Weights of a small transformer language model.
Size: 12 layers, 2 heads of 32 (1 for keys and values), MLP 256 GELU, vocabulary 2391.
Architecture: LayerNorm before each block, rotary positions, tied embeddings, attention and MLP in parallel.
Training: a variant of Muon for these matrices, 92M tokens, 5635 steps.
Each number is 128 + 32 x the weight over its row's rms, rounded and kept within 0 to 255. Layers, rows and columns count from 0. Numbers have three digits each. The size before them is the row's rms in percent of the matrix's.

# down: layer 5 MLP down (transposed), 256x64, rms 0.0616, rows 241-255, columns 0-63
# up: layer 5 MLP up, 256x64, rms 0.0741, rows 242-255, columns 0-63
down241 098:140141130152133135148170102095106130104170170031096127100151139070146129215126138178083143120126118134119105123116124166155092140104111103102148153148040159159131123145152143195143084114084108
up242 100:125032122128132155107157159145104133138161169167064154132095195128122103116124107150116118153182150105075049088146088134115131083108099095132141146134158074084138131126169150102146132188153144
down242 094:129124116141125078130130141140104083152090107093163081113096092110125099143181138119111098127100125190147202177098160096122052138179154175127166146105141147169127124166183081159082096084126119
up243 100:069104110112155178122108095118120171155093138153168079050117122113107089123135091102147123211100087150140141093137140111127116191126160168132090080098142144126088147134097114166118089111066179
down243 095:069106116123097101106109107106142125155167108137138150129095129111115153162110194088119199253099119084118165108172063125145144162167159118126150147105111106077134131132127139098114129148093098
up244 087:158078113160148125147098161105170178128123143123112073190194070101142178105105104167115138107108158157103102154074153149132160090111090176162172132096060077113125127155140108097120094145160128
down244 095:084122174105111122093182134127100098132146081194138062076070184143105134143177137062108128145185138152203145113136111116124135151118158100102143117172160115136094105164090143171149106097119127
up245 096:133070074099107121127123047095137161079110114135199181115123146183150120088186119138157142111075140135103101151072124097153099199097139091145094105135139114171106127160127141090128167126120106
down245 087:089100151201149087107142196153090145159150137106088145100091142061146136146128102104135106107140118147132147155177198141109131146160132091140128137117151154063090157121129161196106095076069127
up246 106:129123130108096130215181095114145093083158075099144180118130077143097140192116112177137112113137162159131123135152067098067097154122139115148104109113146099086154099107131169179105143189092114
down246 107:116113142083161163124123137149125141119087178143071105102039136138158155147103115159086167085136150100139096111125048125170134176137130174152138112127093199143110169069097193120127140127145119
up247 097:209216141181168152116183135120154152135101153138156097088129150151165144130115127123152100123142184117102119151172115090135090158128133137089093071176075121183093110124126099118094123092107078
down247 089:104136151120113142142070074128136222086186103096117075134168102121129121117078080170163105172134123132151122131139086101121169159098114130155127152081114073131118113183131111109131198179110147
up248 112:101065121152135140084173134113105129191097144145104142124151110141172156163076095119111108127157170171104138165070141149133187076152119191160111056126171137124118124097076071149139157094129135
down248 109:125129107173095124170125169159147112164135171122134078132204113130137146051120116148058143054117098100138116071153140164120053124090070144150163106122193158117130122134149132137146118156120141
up249 097:111119139127159135180118125123143065066157152098089128068115139124159091165058184154157073145116127142087146139111134108123155177151087161097151145177073153110144065121098108133110083103173141
down249 099:114091104152118184052153109134122162172114118105164179136132174121093210078090108128100185128116089080183121129163151109137133133128093077129160114090100161091105180147163130102145117119162122
up250 111:102078145141151124115091130102116143114087174169066143118121112162169088183079097126147103177134122146100102136130132184111136077151112159042090150140142139094154161183129161164150195131124164
down250 116:184154204160165126139221126098158147116121144141144103109134152177099112116135103066099109177185157106130137108142116082084119103177107126145133121091060108116087093118124085128122179146099132
up251 088:118084159126196164125067169132147112132126149101140123172175194127084133164154093174141141103112110105122132135114139135124125162139203098128186103139089113141120144102090141210063107106093168
down251 091:104164122162068100127158086085102141182108098106057117150113069108160150121145157121131157208160154116176120104147112154149101097106108092135119105142122178107165129166128155055163117143190124
up252 100:127126143081134161129131111156143148183149125103162093136122130199145117133160137071089146116087157185132120103102198099172108145132096131170131084080091218086142154142132157167117174087103114
down252 096:089196108180100067151129170127138110098108146118108145170105112067153144162084097160133115131130111136157080158142072169067092107102177157128128128194114109134138174155161102073168100123133108
up253 097:074062162104132127166174163104071156093075137153122111114101142126118082189183132148114134149143095095157151136083170157104070094134180139118154099086147145161118098159164151125175145141133179
down253 094:154099153139137188127145166137083142123108070137092111135183059111113105115140137120157133102141125099130110099174124131087145137085150134213137167186122075135115117110153031108085134155165141
up254 100:183122124114099170105144098110134093198085130203147113145140120154111132198099141111166140129142142143101069150134121096144094124116130137179120076137228086121176153097139110087120125131085156
down254 094:134172111144105119097157153068095130091158156147191133099119105093142216075086177133096113182133142099131133063137161188158130123129142099134137169113089134120152108069143139154128103108140068
up255 103:137044115074098155106173096138142126128111123156154176110106091187098131151104202125125045129152121100092163120118113171165084183138194132126121147122125124124133142079158148123106136099176154
down255 100:077168077158187099099136138109121124160153106081105121120098139130155095174116119147148162096112130176218128096140139114117105089169121143167107116119134070095185145176051149166123111139147090